python train.py --num_hidden_layers=14 --hidden_size=160 --num_attention_heads=5 --num_key_value_heads=1 --head_dim=32 --intermediate_size=448 --vocab_size=3719 --hidden_act="swiglu" --norm="rmsnorm" --norm_place="pre" --norm_eps=1e-05 --positions="rope" --rope_theta=71000.0 --rope_fraction=1.0 --qk_norm=true --attn_scale=0.177 --bias="qkv" --tie_word_embeddings=false --parallel_block=false --init="normal" --init_std_qkv=0.0533 --init_std_o=0.0 --init_std_up=0.0533 --init_std_down=0.0 --optimizer="muon_variant" --learning_rate=0.0136 --lr_mult_qkv=0.7 --lr_mult_down=2.0 --beta1=0.9 --lr_head=0.00464 --max_grad_norm=0.5 --warmup_steps=0 --schedule="cos" --final_lr_fraction=0.1 --batch_tokens=[16384, 32768, 65536] --max_seq_len=256 --doc_mask=false --train_tokens=318100000 --max_steps=9320 --dataset="wikipedia_en"
Each number is 128 + 24 x the weight over its row's rms, rounded and kept within 0 to 255. Layers, rows and columns count from 0. The size above them is the row's rms in percent of the matrix's.

# layer 8 attention query, 160x160, rms 0.077, rows 0-14,32-45,64-77,96-109,128-141, columns 80-159
size [ 95  65  97  63  76  75  71 102  97  98 140  95  98  97 100  55  81  93  62  74  75  68  90  84  87 149  92  81  78  58  49  85  49  74  63  75  99 103 111 137  97 123 107  62  65 108  64  75  75  72  93  83  87 133  91 100  84  51  48  72  53  86  77  67 117  99 116 158 105 125 103]
[[138 134 170 132 122 127 114 137 115 128 102 156 138 106 152 111 107  65 166 144 119 104 157 137 153 131  90 150 132 112 145  89 164 119 128 112  78 155 129 165  88 137 131 132  83 117 105 101 107 129 136 146  93 103 113 100 103 105 139 110 156  91 109 151 158 105 124 146 125 158 195  80 141 160 163 126 134 146  95 125]
 [151 133  87 148 125 111 122  88 110 109 164 107 129 151 130 119 118 134 125 126 119 101 134 121 140 146 138 100 170 115  96 138 173 137 163 208 157  87 178 148  98 155 115  97 100 110 107  99 113 155  93 109  96 131 138 113 131 105 140 144 163 103 147  98 185 105 153 119 107 151 122 135 146 107 146 131 120 126  50 121]
 [130  97 110 123 116 111 150  77 102 139 173  91 149 152 139 143 103 139 120 111 112 120 137 148 151 140  93 104 158 131  98 177 167 134 135 158 162  96  93 156 115 148 107 173 146  91 141 141 166 139 144  92 122 113 134 177 164 134 101 160  84 144 118 155 132 128 122  82  83 149 125 155 143  93 166 150 115 131  87 141]
 [137 114 129 129 138 146 153 147 137 105 125 120  69 112 121 143 142 118  78 100 141 152  91 124 121  83 136 187  90 130 149 109  83 140 128 150  96 153 141 139 149 104  65 166 168 146 125 131 167 116  98 124 161  95 152 130 163 144 144 172  91 130 146 125 155 150 150 129 131 116 105 184 154 117 100 121 145 105 181 115]
 [114 143 101 151 115 118 142 140 106 122 121  80 150 165 181 128 110 151 140 106 123 126 149 113  85 145 142  95 126  89 169 158 143 154 159 171 130 125 135 129 123 129 119 148 114  92 137  99 102 166 115 111 155 100 123 142 140 138 123 135  60  91 137 133  98 177 137 138 125 136 136 140 121 120 142 141 120 112 121  98]
 [128 118 138 125 121 174 146 135 179 101 150 159  72 132 142 122 151 179 136 138 102 157 115 152 112 115 104 169 145 137 113 113 116 114 123 127 118 141 142 111  93 138 133 174 146 151  97 137 161 108 129 119  92 139  83 145  73 129 127 144 167 170 156  96 121 132 120 124 141 129  86 130 129 127  93 111 159 171 142 136]
 [ 77 159 148 133 111 130 130 138 152 109 140 111 144 184 118 109 141 123 122 116 135 184 105 109 134 112 154 161 105 159 124 177 103  97 132 136 146 138 124 121 161 111 116 113 172 103 159  88 144 114 119 144 137 138  98 152 142 141 133 141 109  98 139 131 150 117 135 123  74 170 132 187 138 131 110 137  98 163 147 109]
 [176 102 156 114 126 101 134 117 121  74 137 153 122 128 110 129 168 109  90 115 116 128 126 128 104 133 118 137  73 144 153 100  93  83 144 138 103 146 121 131 138 115 137 137 160 120 121  91 127 141 135 136 105 123  69 114 159 128 122 112 123 176 125 147 129 124  83 121 115 128 125 142 124 106 108 100 103 176 144 120]
 [124 152 106 135 147 135 139 137 127 115 137  70 139  97 144 157 132 111 137 172 132 135 117 129  96 149 121 116  88 166 112 129 148 112 129  94 132 106 135 165  69 117 101 101 112 131 137 128 115 103 113 150 133 128 157 144 185 155  90  93 131  93 142 120 126 148  98  93  87 128 126 172 118  88 131 137 133 130 139 172]
 [111 119  99 102 167 127 128 139 115 126 128 122 167 151 141 168 112 135 155 134  93 184 104 112 128 146 145 134 120  93 144 128 179 129 143 160 108 176 149 125 146 119 116 100 127 142 106 124 171 147 136  96 117 106 136 158 159 139 183 138 122 158 151 128  95 123 122 149 165 144 134 154 116 111 155 159 112 124 113 121]
 [115 120  68 125 149 102 103 176 138 141 142 167 125 129 118 147 120 177 107 122 192 128 139  92 127  63  98  98 139 127 146 137 120 151  84 129 118 166 131 131 151 138 104  76 139 154  98 146 138 111 121 142 114 150 139 145 155  97  81 139  97 114 136 118 119 100 149 108 171 102 120 135  92 100 135 151 106 126 108 125]
 [132 156 135 118 118 120 169 128 100 127 145 144 127 110 121 142 132 134 123 161 151 136 109 119 116  96 190 106 120 114 170 126 151 109 112 142 114 131 109  95 116 109 152 104 110 169 154 127 139 104 174 100 146 165 121 134 139 125 150 155 134 137 153 100  99 124  80 127 104  84 136 152 129 101 120  94 107  63 116 146]
 [119 132 101 169 108 145 151 129 132 183  95 121 150 165 115 127  85 107  96 104 136 143 145  93 176 125 135 135 135 118 145 109 157 132 149  99 130 131  99 129 112 138 132 170  74 116 157 127 136 152 118 146 127 109 177 143 152 125 123 184 120 162 153 112 129 135 133 144 143 138 134 110 113 139 143 150  90 117  87 107]
 [123  95 152 129  73 164 147 102 136 111 114 120 149 158 101 174 109  82 110 124 142 124 143 130 103 136 132 114  81  95 145  90 155 108 100 141  87 147 147 132 126  91 122 108 135 112  93  95 116  81 117 110 127 130  91 120 146 133 163 146 160 116 105  95  96 130 131 145 153  88 141 122 114 123 133 147  80 128 137 108]
 [114 146 134 125 139 128 138 161 140 110 124 157 135 130 164 111  93 114 162 157 115 155  90 122 143 123 107 146 144 128 130 143 118 122 117 125 125 125 102 130 105 120  82 163 131  94  98 137 142 171 121  96  95 155 129 150 128 121 106 138 125 157 148 181 131 141 127  66 142 117 130 122 149 137  92 119 141 115 115 121]
 [163  86 133 142 132 109 128 107 129 132 124 132 125  69 122 127 104 113 148 147  89 120  94 140 119 110 144 110 148  89 136 120 167 107 147 101 101 147 168 137 110 115 108 150  74 105 174 129 167 132 126 112 132 124 110 119 133 134 142 147 158 159 149 120 162 118 146 106  84 107 117 100 115 115 136  73 120 114 123 111]
 [158 118 129 162 133 104 140 114 120 154 138 144 133 119 133 121 117 158 152 117  91 121  93 139 171  88 142 111 176  80 144 101 153 118 150 125 137 158 161 135 113 171 137 115  84 155 137 144 109 143 111 150 139 150 108  89  99 102 130 171 174 154 131 104 178 142 151 104 113  85 128  98 109 114 100 103 150 123 138 139]
 [123 147 146  80 167 134 123 100 142 134 113 123 194 129 128 144 127 128 144 145 110  91 132 145 162 143 133 137 169 130 122 121 124 109  86 146 125 101 116 139 111 144 141 102 123  77 121 134  93 138 168 154 137 139 140 142 140 175 139 161 112  91 155 117 173 158  92 167 120 132 156 134 100 140 146 146 139  71  85 134]
 [121 175 154 110 104 144 116 125 171 119 155 109 117 114 121  99 142 147 164  90 179 130 148 126 108 130 118 117 115 142 160 129 109 169 110 113 133 124 122 141 128 139  94 167 136 155 181 121 159 111 100 126 150 153 150 159 140 166  99 146 106 120 147 125 110 157 170 109 137 147 114 184  96 114  66 133 131 163 128 167]
 [122 195 126 142 131 147 154 129 139 114 110  91 113 164 135 112  98 122  94 158 117 160 118  90 134 128 110 142 102 139 131 131 103 149 125 152 136 148 108 103 138 151 130 118 143 177 160 141 166  73 115 146 103 167 156 160 133 120 160 132 112 139 143 160 115 160 159 160 110 153 159 138 134 131 130 129 134 141 126 181]
 [134 125 113 157 123 152 131 155 100 133 103 135 114 136 128 116 145 154 127 130 136 147 117 112  87  78  94 155 109 136  93 173 132 107 153 111 125 137 140 117 149  64  70 167 148 122 114 109 179 134 127 146 117 131 109  92 140 135 103 133 173 166 115 127 143 135 127  82 118 102  98 151 119 123 105 153 109  97 160 105]
 [105 129 177 139 104 143 100 192 170 162 163  95 156 152 130 121 148 152 128 124 146 171 112 128 106 132 129 109 195  90 127 171 106 145 112 127 124 159 117 100 158 106 118 171 132 129 166 100 129 128 111 105 118 131 122 161 123 144 146 110 124 138 144 130 104 117 153 137 157 165 135 145 134 124 116 119 135 176 150 146]
 [175 128 117 123 126  74 135 115 103 162 120 138 140 116  94 118 137 132  95 122 104  82 149 122 132 190 128 119 147  92 116 136 146 137 143 118 118  87 123 179  69 144 127 116 127 143 125 102 105 160 146 145 111 120 108 115 153 107 131  85 134 137 135  95 105 138 124 133 128 127 147 137 128 127 130 119 116 104 129 156]
 [162 134 148 114 163 119 123 144 114 125 154 130 127 181 135 168 159 128 111 148 151 111 123  98 115 185 119 104  92 145 135 148 109 123 145  86 159  93 106 131 168 109 151 103 144 129 159 123 158 111 136 140 135  97 148 141 132 169  82 133  82 107 146  79 101 127 175 127 156 161 176 133 114 117 132 148 140 161 182 131]
 [115 155 130 177 104 170 111 105 139 128 155 131 117 138 143 124  96 130 142 114  99 159 155 147 147 135 135 112 107  90 101 162 141 138  93 119 121 142 132 108 118 103  99  86 104 138 124 143 111 117  97 145 108 158 127 182 147 130 174 108 126  96  93 123 108 146  91 144 145 124 121 113 150 124 166 183  67 141 167 114]
 [167 123 133 133 139  78 145 100 138 125 116 140  94 127 103 121 125  85 124 129  99 120 146 142 115 102 169 113 138 102  87 108 147 108 133 128  96 108 138 112 112 148 160 110  97 172 137 110 111 121 129 104 112 157 148 152  96  62 145 139 122 102 127 154 159 108 106 144  85  97 118 137 145 109  97  97 144  95 106 153]
 [156 153 150 100 118 121 136 125 112 109 130 168 162  83 172 130 154 109 107 173 100 129 114 132 135  83 179 166 110 144 152 143 203 151 132 131 126 143 141 140 133 116 145 120 103 111 158 114 118 131 174  92 111 149  85 161 140 122 127 133  74 123 124 136 126 132 107 186 113 102 138 138 101 125 109  78 127  71 161 142]
 [141 110  67  99 102 129 102 137 149 141 144 156 161 156 134 134 132  98 114 127 114 170 128 159  99 150 147 127 126 133  98 148 127 119 122  92 146  99 113  70 124 101 117 124 111 110 139  95 128  93 131 149 145 169 104 171  90 115 159 121 133 141 100 130 128 153 116 153 123 124 116 133 118 111 154 137  88  78 143 150]
 [110 156 154 160 100 122 137 100 113 147 152 123 149 121 115  99 135 156 111  93  99 150  80 147 153 131 129 103 154 109  90 127 150 107 138 110 134 126 169 163 124 145 103  80 138 124  91 149 144 122 126 130 106 131  74 172 111 114 156 162 172 149 109 146 129 138 139 127 123 120 119 130 154 121 129 111 110 127  98 131]
 [149 155 126  96  83 141 131  84 129 133 138 142 124  86 119 114  92 126 155 117 111 121  93  95 122 172 148 146 116 150 129 151 160 111  77 124 109 133 154 132 118 142 149  85  94  83  89 132 137 160 126  95 108 114 146 158 119 112 135 152 152  85 117 143 127 118  89 118 128 109 145  84 149 125 119 111 127  98 138 125]
 [159 150 150 118 128 121 115 116  90 109 146 171 100 107 116 109 150 139 161 116 114 108 135 131  98 143 149  79 154 127 143 144 116  97 100 175  95 163 164 121 104 140 132  96 102 121  95 150  89 144 110 134 114 122 124 111 110 102 150 150  64  90  95 143 142 114 101 130 122  98 115 127 140 131 160 135 132 113  90 108]
 [127 131 155 141 129 167 106 105 103 106  84 117 144 150 148 134 144 152 123 128 115 131 140 153 106 144 130 126 124 128 147 114 100 121 155  95 116  76 156 136 112 105 147  93 103 126  91 156 108  88 127 122 109  85 153 162 133 113 137 164  89 137 135 107 129 154 129 136 140 137 112  66 156 141 134 180 109 127 112 133]
 [104 130  97 158 134 155  86 156 130 109  90 139 140 166 129 149 134 125 103 151 144 189 133 126 113 115 113 154 134 143 108 119 112 119 145 118 146 118 125 138 141 121 106 128 145 136 123 159 163 108 128 148 106 116 102 110 157 134 127 115 112 134 158 110 138 122 172  81 155 156 123 112 137 114 102 113 132 154 135 148]
 [136  99 159 131 149 146 142 123 135 163 142 104 113 141 122 131 149 128 147 151 169 131  96  97 118 124  74 124 118 159 108 124  94 147 100 102 148  97 112 124 146 130  97 102 151  91 139 123 105 143 149 119 118 181  80 115 144 136 137 139 172 182 123 140 135 136 143  94 115 150 102 143 161 137 183 132 158 160 159 141]
 [135 112 118 144 122 138 120 132 154 154 121 127 169 156 137 150 135 149 104 118 158 142 155 174 117 131 144 134 109 106 147  99 123  89 177 104  92  65 165  98 124  95 121 166 166 157 128 112 172 125 153 130 133 118 125 146 116 137 160 147 106 124 107 100 112 150 117 110 166 108 155 126 107 119 141 124 110 120 122 123]
 [110 143 137 153 102 179 107 155 130 122  97 121 101 113 143 140 130 124 121 140 134 122 136 110 166 185 128 126 141 113 113 126 142 133 134 105 129 118 126 112 131 152 109 116 147 134 180 120 119  82 103 162 114  97 138 141 104 126 152 115 137 126 161  71 108 138 116 169 101 139 143  97 106 141 150 151 124 150 120 133]
 [133 102  85 151 105 132 158 123 131 146 121 122  96 132 114 144  90 148  79 119 120 142 118 151 187 161 107  84 117 132 125 111 125 121 138  75 129 125  89 124 181 173 116  79  97 144 167 142 120 108 131 170 148 129 170 128 158 130 172 110  93 162 151  72 106 121  92 114 114 114 121 124 100 123 155 118 132 161 114 142]
 [148 152 112 109 137 125 136 142 122 131 128 101 125 107 116 143 101 121 104 118  96 117 109 112 128 118 141 152  83 145 117 145 132 102 158 159 174 117 117 121 163 141  96 117 139 113 174 128 133 122 130 143 150  90 148 122 119  98 118 112 173 126 129  72 156 152 159 104 139 101 153 122 135 154 120  91 145 162 104 150]
 [136  78 140  80 110  82 118 141 122 149 119 116  98 143 110 104 126 119  64 103 106 135 136 122 129  93 120 161  97 112 124 113 139 144 120 134 153  75 135 109 146 127 123 109  77 125 151  87  86 143 162  84 105 123 100 122 129 124 138 139 122 157 122 132 117 121 119 110 121 132 108 165 100 110  66 104 116 102 135 115]
 [123 163 106 123 122 110 120 140 162 129 159 141 156  66  88 172 127  96 155 100 117 114 117 123 156 139 127 145 135 167 116 118 114  96 103 127 184 171 108 124 151 112 138  84 154 180 142 161 108 121 100 130 126 121 149 133 168 117 130 134 147 112 176 110 121 121 112 117 100 165 121 152 144 151 156 118  95 137 123 101]
 [127 149 132  68 141 100 139 134  96 157 128 111 108  96 125 156 173 130 152 129 114 111 143 119 146 139 168 118 107 128 108 128 182 129 221 144 124 149 122 138 144 136  86 151 101  83 134  74 101 134  82 104  97 114 148 116 117 124 127 131 144 171 146  89 119  95 127 150 131 120 145 135 125 112 128 103 151  84 101 135]
 [134 163  96 136 104 139 139 136 129 113 157 126 162 112 149 119 133  52 129  78 125 116 110 172 158 125 163 119 111 104 110 104 140 143 127 150  93 158  94 127 139 128 132  97 127 185 116 147 124 121 125 154 101 118 144 113 134 119 141 116 103 128 126 135 119 122  74 116 172 152 138 134 140 111 161 176 107 123 145  67]
 [102 138  92 172 106 136 136 113 110  97 142 104 170 150 146 135  97 118 133  91 116 122 107 131 156 168 141 110  75 125 105  97 151 144 120 175 142 133 111  90 110 140 128 140 141 157 146 125 146  69 144 132 137 184 136 117  96 126 117 159 139  99 111 104 131 153 104 133 136 120 143 111 118 139 133 119  88 171 145 127]
 [170 126 127 172 111 115 144 120  91 152 143 135 108 110  97 140 100 124 133 127  94 120 127 122 142 120 121 132 144  95 101 114 153 127 141  92 124 181 162 105 100 133 125 103  96 131 110 126 109 151 137  95 121 100 125 114 140  78  99 171 149 127 126 116 132  88  88  88 136  68 139 104 120 133 100  80 152 157 151  97]
 [129 109  98 121  81 112 115 163 145  79 136 150  73 149 151 147 142 150 170 154 118 124 117 127 123 101 151 100 133 108 135 124 137 117 110 163 164 150 135 143 135 138 115 121 141 156  58 155  98 120 159 102 143 118 143 118 103 144 108  95 141 128 110 124 116 131 119 144 143 120 105  97 167  99 166 156 146 122 129 131]
 [123  97 133  66 113  87 130 109  94  97 146 123 123 138 134 145 148 107 135 142 120 130 146 144 117  98 153 133  83 133 125 139 146 134 115 118 126  96 111 152 107 144 166 150 107 117 149 144  93 111 171  90 141 143 135 125 119 126 117 150 111  76  69 148 142 138 132 168  93 136 151  90 183 116 151 146  98  99 113 173]
 [125 157 172 124 133 133 124 157 127 157  86 148 125 140 168 105 174 137 118 136 141 138 110 102  99 106 112 154 161 143 143 172 113 112  93 171 106 169 116 132 183 133 115 124  96 129 125 132 122 138 136 148 110 154  92 151 104  87 108 142  86 121 121 161 157 152 137 147  90 121 150 115 122  88  75 141 125 140 151 161]
 [126  89 106 188 147 112 127 102 139 152 149  97 169 142 112 113 159 161  92  95 141 126 120 177 134 155 143 119 132 103  90 140 101 130 114 135 116 121 182 138 133 100 120 151 160 123 146 141 101 141 117 135 137  96 147 138 119 133 145 136 133 154  77 111 106 151 152 140 141 139 106 162 125 170 132 132 120 139 139 154]
 [103 154 129 152 122 163 133 107 115  99 153 128 149  89 139 153 132 133 134 128 108 187 138 123 101 146 108 110  80 108 138  95  97 145 164  96 113 111 168 130 166  89 120 153 106 122  99 118 150 111 126 124 124  95 113 130 176 168 109 164  61 120 134 132 146 136 122 132 111 111 115 120 149 119 147 105 141 139 129  94]
 [125 115 122 116 140 167 148 154 158 130 157  94 145 174 140 102 153 160 127 112 144 147 119 141 122 159 135 203 178 133 135 140  54 133 120 128 166  96 112  54 136 134  91 142 158 136 140 135 126 135 102 136 152 140  96 152 119 150  95 136 148 108 149  93 115 153 135 108 130 103 139 142 120 173 141 126 151 132 137 161]
 [162 158 156 108 132 154 147 127 111 135 117 137  77 118 152 126 115 134 120  76 144 131 129 170 129 138 120 133 116  91 109 150 162 127 123  89  93 159 150 165 150 111 172 118  67 150 102 164 111 149 144 166 128  95 138  88 159 121 152 150  86 177 137  87  80 123 141 142  98 103 146 145 113 139 139  99 139 105 112 145]
 [149 196 158 146 100 106 177 130 100 125 161 144 145  97 125 160 188 113 168 130 111 135  98 123 157 170 149 151 137 115 111 115 149  99 150 174 147 148 107 118 126 108 118 154  94 102 120 119 136 154 102 132 118  71 161 131 144 171 147 145 124 125 151 133 133  96 148 133 141 116 114 106 108 117 103 156 139 128 129 167]
 [155 111 111 126 154 139 126 100  78 111  85 126 145 133 169 131 121 108  88  91  82 138  98 111 146 152 152  79  82 102  93 172 148 111 155  90 161 139 104 118 128 114 133 138  76 132 159 133 123 115 154 133 166 102 118  97 133 118 118 130 103 121 116 101 146 137 169  95 103 102 155 115 107 104  88 126 145 138 127  83]
 [146 111 124 165 109  83 129 124  74 125 146 134 101 146 113  81 122  95 147 128 136 104 139 146 130 102 139 138 122  97 145 104 147 106 106 101 111 144 105 155  97  93 103 118  94 129  99 104 138 102 119 133 110 189 133 155 159  92 122 111  92 115 167 113 115  88 117  86 100 111 145 140 134 103 155 102  88 111 136 156]
 [139 162 134 107 126 115  93 135 150 139 153 175 128 137 126 128 114 142 145 102 137 100 149 114 121 172 172 100 123 150 132 165 180 153 122 139  96  93 152 102 116 135 154 160 114 124 181 107 123 129 111 109  84 161 144 131 130 136 123 134 137 124 111 149 161 106 133 142 144 121 156 151 142  72 136 137 117 119 126  95]
 [120 122 106 140 127 148 131 114 140 100 156 127 166 129 141 140 165 104 147 132 100 154 128 158 137 157 150 134 146 114 167 124 143 128 117  87 101 122 117 139 114 104 104 102 141 134 105 151 136 132 121 112 178 147 108 149 117  93  82 143 144 121 133 160 107 124 143 121 140 137 157  92 153 109 146 156  94 134 122  71]
 [151 117  94 121 122 112 147 143 146 138 105  88 105  92 110 118  92  92 140  97  90 120 127 125 142 157 146 106 118 116 129 130 125  97 143 124 131 135 156 104  86 125 154  92 126 136 100  98 117 119 132 127 140 155 115 109 123 166 145 110 162  92 116 156 138 125  84 100 128 126 106 145 129 134 114  86 117 115 132 119]
 [165 131 130 179 147 111 142 135 121 134 107 137 115 109 141 117  74  87 112 147 130 116 128 123 144  83 144 154 188 130 131 103 104 155 168  98 107 129 156 132 170 147 173 123 112 141 133  85 115 156 108 116 124 142 115 106 113  89 118 141 138 116  96 115 178 126 153  92 131  81 113 115 140 142 124 105 122 155  98 153]
 [151 144 122 151 134 129 142 141 109 175 160 173 116 113 142 134 103 104 114 177 125 142 117 125 143  58 158 117 148 107 151 119 131 150 156 138  87 153 153 132 148 159 193  96 144 192 114 112 116 157 127 116 149 180 118 140 125  92 144 133  97 153 135 132 157 130 128  78 132  78 102 162  80 130 116 145 138 109 129 148]
 [ 94  81 133 156 151 128 138 131 132 137 136 177 152 142 133 145 158 138 156 152 102 153 146  74 119  84 120 145 100  99  91 123 139  90 147 147 125 178 151 136 125 115 132 112 165 133 125 110 114 163 128 123 119  76 116 140 171  98 143 112  88 179 138 129 132 107 105 140 138 105 184 120  77 101 146 124 125 138 106 102]
 [115  96 151 127 115 158 128 160 130  89 126 117 117 143 109 116 176 168 172 123 138 154 138 134 128 105  94 124 158 163 122 110 141 137 131 112 152 119 103 116 126 112 103 129 146 122 113 156 178  95 133 110 127 115 145 179 116 138 138 104 120 145 153 104 114 156 171 187 122 154 113 125 116 173 121  88 151 135 150 107]
 [111 147 134 169 136 102 136 119 116 122 141  78 135 105 134 167 144 138 157 130  90 115 146 136 135 164 142 135 129 140  96 138 136 101 104 164 121 164 104 139  98  72 105 138 178  70 135 131 152 146 136 103 123 145 133 164 117 141 142 148 163 105 123 146 105 174 107 133 150 138 127 137 121 110 178 142  91 136  99 110]
 [114 125 168 131 119 141 136 148 157 120 138 152 142 139 119 158 121 130 103 148 148 147 139 124 136  91 142 105 106 151 121 107 112 162 152 101 139 137 160 113 163 103 146 130  95 144 118 134 144 105 126 113 110 128 132 161 134 112 123 133 132 124 148  91 143 115 166  71 108 135 124 169 158 152  92 133 146 127 130 124]
 [104 123 167 151 147 184 107 118 132 126 137  72 112 134 126 100 170 132 125 114 167 124 127 109 136 143 133 148 143 107 133 145 117 116 101 144 121 111 115 140 143 135 129 142 124 162  82 149 152 118 154 164 137 144 122 140 110 167 137 126  94 118 129 148 135 161 106 150 109 123 147 155 117 108 137  98 131 151 144 136]
 [169 122 149 168 101 134 126 156 164 125 159 133 147  96 122 117 144 122 127  95  96 117 125 165 131 125 127 123 126 120 127 167 180 137  70 126 143 115  98 127 149 138 139 122 106 137  91 158 141 138 126 118  93  98 158 129 134 182 153 116 128 114 127 105 126 135 120  93 124 134 177 130 137 168 142  69 129 127 140 162]
 [145 105 136 149 119 140  81 117 142 143  94 127 138 121 130 115  86 145  97 126 141 109 123  67 174 166  69  93 128 126 166 134  70 124 151 109 105 131 115 156 116 179 115 187 128 114 104 138 115 104 109 145 118 133 119  59 141 146 108 112  92 168 152 172  83 110 114 169 148 130 127 104 127 120 116 158 137 127 134 138]
 [162 140 161 129 112 146 106 106 138 121  89 110 123  99  94 136 139 137 150 108 102  93 134 140 143 141 156 135 139 134  88 138 163 138 127 150 155 136  83 164 119 124 125 141 117 122 130 148 130 122  99 116  88 122 109 102 114 133 160 107 135 155 145 111 103 104 163 126 104 125 147 128 154 124 126 109 157 102 129 183]
 [112 128 186 125 160 113 125 123  71 114 125 128 137  93 124 114 136 112 125 135 151 141 159 114 110 164 129 158 134  77 154 129 110 141 153 178 101 130 175 127 129 164 119 100 148 127 129 134  95 112 155 133 154  99 145 114 147 118 114 132 121 131 102 159 147 145 124 161 162  87 142 113 145 124 120 129  91 131 132 141]
 [128 149 146 117 146 115 124 141 135 134 156 145 161 124 125 133 132 130 167 107 102 167 154 107 166 139 158 120 166  92 137 183 129 125 158  97 134 127 163 173 128 101 173  94  70 109 111 117 114 130 118 115 144 112 132 106 109 139 127 138 148 108 107 145 112 159 123 121 107 111 143 123 124 157 150 115 154 106 118 119]
 [118 143 140 144 112 118 124 122 144 134 139 102 131 136 102 134 147 136 148 134 100 160 114 137 125 120 184 119 155 152 139 169 115 110 138 161 157 184  88 107 131 143 150  90 120  73 132 119 124 119 147  70 127 155 129 126 170  89 152 125 177  98 121 149 112 115  90 147 142 130 100 122 138  89 194 148 131 102 124  96]
 [163 128 119 157 100 127 148 117 126 154 129 146 104 107 125 117 143 127  85 146 172 161 110 133 129  79 147 111 123 176 117 108  89 119  91 116 148 126 140 144 151 120 146 118 136 166 117 144  93 116 138 100 119 171 141 140 134 118 152 117 180 111 125 125  84 136 129 116 102 172  97  56 163 100 104 129 107 134 107 144]]
# layer 8 attention key, 32x160, rms 0.0699, rows 0-13, columns 80-159
size [ 85  83 101  95  92  86 137 100  95 107  91  86 108  89]
[[137 113  89 153  98 101 125 113 136 142 133 118  96 120 104 139  89 150  63  91 106 207 127 105 133 132 185 135 128 158 149 123 122 137 157 109 127 133 159 100 167 152 135 126 152 149 128 150 129 121 114 112 143 155 152 126 161 121 132 131 131 149 153 112 110 136 120 131 119 110 100 122  83 141 117 130 111 112 135 169]
 [152 148 114 167  81 125 110 128  84 160 127 140 126 110  99 137 129 125 111 131 115 128 126 119 133 121 113 130 132 162 172 126 135 122 110 105 174 175 139 103 131 106 140 120 121 103 129  92 118 179 135 123 151  84 143 101 151 133  83 126 148 133 144  99 100 106 119 108 171 119 128 120 115 119 126  91 162 111  99 142]
 [148 122 136 152 143 128 126 122 150 114 115 159 128 137 138 119 118  88 125 137  50 145 158 149 121 163 109 109 140  81  73 114 153 126 127 137  88 141 121 123 169 148 119 107 133 153 108 148 101  72 125  93 129 156 155 120 118 113 176 101 147 170 147 145 117  90 156 162 140  96 115 150 172 107 124 136 112 113 134 116]
 [ 82 133 133 147 152 164 155 124 148 121 122 117 127 112 143 129 108 122 120 145 161 101 114 151 124 128 143  80 128 102 135 108  90 154 115 116  97 109 129 112 123 148 126 168 164 128 153 129 144 100 131 137 137  94 120 103 118 116 126 118 136 102 118 152 155 142 132 156 157 129 110 170 100 160 135 197 139 143 138 108]
 [100  96 136 104 145 163 127 165 152 116 147  82 152 140 143 136  99 110 144 117 157  78 105 162 115  91 148 114 124 102 123 122 137 127 132 104 120 105 142 123 145 151 108 139  99  93 156 119 145  90 112 119 117 102 137 107  82 123 142 129 153 104  70 158 163 135 101 140  98 151 149 145 111 158  83 145 129 133 160 134]
 [105 128 154 136 123 123 146 101 108 150 137 131 133 155 170 161 138 136 140 178 182 154 111 135 155  87 150 125 116 101 122  48 110 194 127 131  92 117 117 117 135 145 136 152 125 162 129 150 119  99 107 137 122 149  93 126 100 105 139 156 116 117 130 138 155 170 117 168 106 131 104 137 129 134  90 179 138 109 152 116]
 [ 80 118 108 132 146 148 150 117 124 106 182  94  90 149 153 131 136 150 148 121 150 140 140 114 107 117 119 125 134 103 140 119 100 122 104 155  70 115 144 112 153 144 103 149 125 138 140 155 133 111 104 145 111 135  97 159  99 141 137 121 112 127 160 168 122 160 106 158 138 134 114 115 151 139 104 174 113 147 144  96]
 [124 110 142 113 150 153 129 126 142 166 141 126 130 114 139 119 132 102 125 125  95 105 101 125 151 102 135 124 158 123  93 135 157 147 135 138 156 114 118 117 141 118 133 135 107 122 111 161 131 132 125 100 135 138 114  98 164 137 119  52 115 134 103 140 114 118 147 103 102 117 135 157 131 112 176 130 153 186 101 134]
 [128 109 115 195 160 124 122 156 150  83  96 149 156 150  58 163 129 145 162 113 113 154 155 105 147 152 105 146 116 161 128 143  92 135 154 140 111 105 114 163 111 125 155 123 162 135 154 133 109 147 138 107 129 124 110 116 145 156 102 111 150 173 129 179  65 138 138 108 142 133 168 126 122 163  99 129 138 125 132 127]
 [ 96 125 133 143 107 127 136 142 113 164 158 156 157  98 136  95 139 116 120 152 135 128 175 144  94 109 155 171 133 142 144 120  66  97  76 127 144 137 157 124 163 124 118 103 134 136  76  93 114 135 143 112 112 160  90 119 106 167 139 124 181 149 120 112 124 109 112 120 102 110 109 103 137 141 180 130 120 133 142 138]
 [132 144  88 165  92 131 126  86 110 124 126 100 129  64 151 135 110 120 107 159 106 120 126 101 151 138 104  94  92 150 144  96 136 126 106 125 105 117 167 119  96  99 139  95 140 132  78 123 114  90 136 120 151 139 102 115 152 124 153 112  91 107  97 112  99 117 120 163 132 129 128  97 154 120 131 125 167 145 136 150]
 [173 124 151 194  84 155 124 106 165 127  91 117 148 169 143 157 102 131 138  74 115 141 124 121 134 123 116 104 166 126  54 128 126 155 127 114 141 146 142 107 108 124 131 111 117 148 137 115  95 132 152 103 156 174 156 145 108 130  98 126 152 105  98 111  68 148 112 106 114 103 106 137 136 130 131 122 147 151 133 154]
 [140 126 131 140 143 162 113  95 153 146 124  99 128 111 107 158 131 146 115 134 109 113 128 132 137 131  92 140 121 146  98 100 135  85 162 134 162 109 146 148 145  78 132 112 138  91 107 134 124 152 142 130 173  95 156 113 141 161 151 143 128 132 128 108 144 121 155 126 162 109 143 114 139 130 155 134 206 166  81 127]
 [145 114 138 117  83 105 101 149 176 156 139 148 116 155 157 110 114 113 100 159 162 112 118 157 139 123 121 117 107 111 135 128 139 119  89  87  95  77 128 108 130 161 135 120 119 169 150 136 103 118 105 132 151 139 178 118 127 139  97 163 131 112 131 123 156 152 152  97 154 140 129 129  81 148 129 121 110 159 137 106]]